Weights of a small transformer language model.
Size: 15 layers, width 96, 3 heads of 32, MLP 384 tanh GELU, vocabulary 3126, 2.28M parameters.
Architecture: LayerNorm before each block, rotary positions, untied embeddings, normalized queries and keys, attention and MLP in parallel.
Training: a variant of Adam for these matrices, 94M tokens, 11497 steps.
Each number is 500 + 40 x the weight over its row's rms, rounded and kept within 0 to 999. Layers, rows and columns count from 0. Numbers have three digits each. The size before them is the row's rms in percent of the matrix's.

# layer 7 MLP down (transposed), 384x96, rms 0.111, rows 376-383, columns 0-95
089:417524554550561474448509601551539529500534547527495444494465523514444478556481482523474514512495502522559511501466510410488507472442501487504500464540494503550474555425536502489473493477454539492449526488441522497514581444531465503507474530454481580570489564461466462571511492409511561481
128:505473546451478463508555554487504436467510492466495539516483607453387561526501551497539513544451497542477454465463500604484468447505600499539516470500546483493493592520507488493484400543534510491492478503482464526518514502502545513513456483438522488444517540494514489456468441471522585503
093:505528522528536502466507442506499538508477538522521486462564459571480524489484506546476520473531478412418468569515446503505501513423415478498537513531485511541539451490576514520533477481524521488568609447502484495517523453423503496507501515550463527464350480552526505540481549525511485513
102:522540512520483435453534478612535439497442484478467447508457481492505480494560581507478553536503528508517449495496478549544542544521508566516506516478487435524506436469492528459495504423526494486490539528500455612499523536421467539472504457573576505496426485459457513486489511514481399505
110:486513449518522446581504532457450439533466482526478433520520568460480538538477531463490519472603459554533503555517552511464486523491499441493526509574508573496518489504507513562477548483472476492477438543444516555474492442518555449489527423467459541490501467517496542543510526361522517501
109:447581533472488470518491433559517483501528418538502388482449417549488503447580499526496480520551494525451541512499511502480468524461512559474526523434478522535496435520544448463575520470447451459529486533568469551510420536535543534480494527524556473517474499479460538561517549485521471488
093:579545456528513467525535471452518493555540555428466474512436461520490454482541575496511511487370483466548542482510548508472509431543538495481513461504519493462467481488472534443470505501473442497568470527509425573568595515483521483477479563491545500445536562515513475488472527462492560507
109:450488494528438479453519481513477476544487438451450441500575457467558513484497440549457530554523591531535556472466474493497499519496520541462543542490507505561513518547464503511515487483455481511483492554579507574489511557533464452455541458454503522541430542418536481587516538406488480476
# layer 7 MLP up, 384x96, rms 0.146, rows 377-383, columns 0-95
118:499536497485504497592489551529501465501491460567564492392525515476526444479408540530440482452560493524490423493490531472521542465479513486516504570472520503468495557456416430562512454507483498381583561502511516493502476488502550517478480414537504536470515539491476525508524536499492498534
103:471507565477558557550477516430526557484497493493507452478549517527409435446504523531568454512536554468522564518451514467475499460546478577426465550512388515516404561479440479486494515527493465452533463539520563558478519543500508482513465511474464471520523471526521576495487529515515487489
091:522515486421485511517471448471472525486484581552504526409478521534465532451531464536588463527552454509419489504486524462447470475519529484522484524458513464421449535523544468490555409492540524466491525476469505444473483422559554562535495544450454517535520421552530575502507519511516501504
107:502561430586513427549494520474525474444524483582505535517501456490432491510481497532445502530489538560461552469467438484536514453521494482475452581433489536522451571583461490473515495494501458523588522472514544548540532484503411480475584482510509482479544458520509483510522458488456433522
105:507514514535527472514473516534485546492469617520523504425511469604519522444497534482528500516530505504439455497520524394479527473479501545497434463424523468462494481549528484546535423549520470474445488544519543455466499516510562526462451533519477588461522444457482575496551463510534440506
095:530586489522486460512479508554394558456547517511521494462498465461530477484559560585498522553516453525422462462453515525562542414499526532500538507408485560508513507428489487467538459514504435432458578475475484475509566490533496544501493532472513491437561538485528526464462516496508507495
103:578497514512593527580482487477499507487553509554498540472502483513502425544440517538529422430466427518497430499523443492521472461498449492544443461481521516467470529467493468521551515529532502522530531472432495442494478450496521496504511546512529506426524452569505550410499489614520540532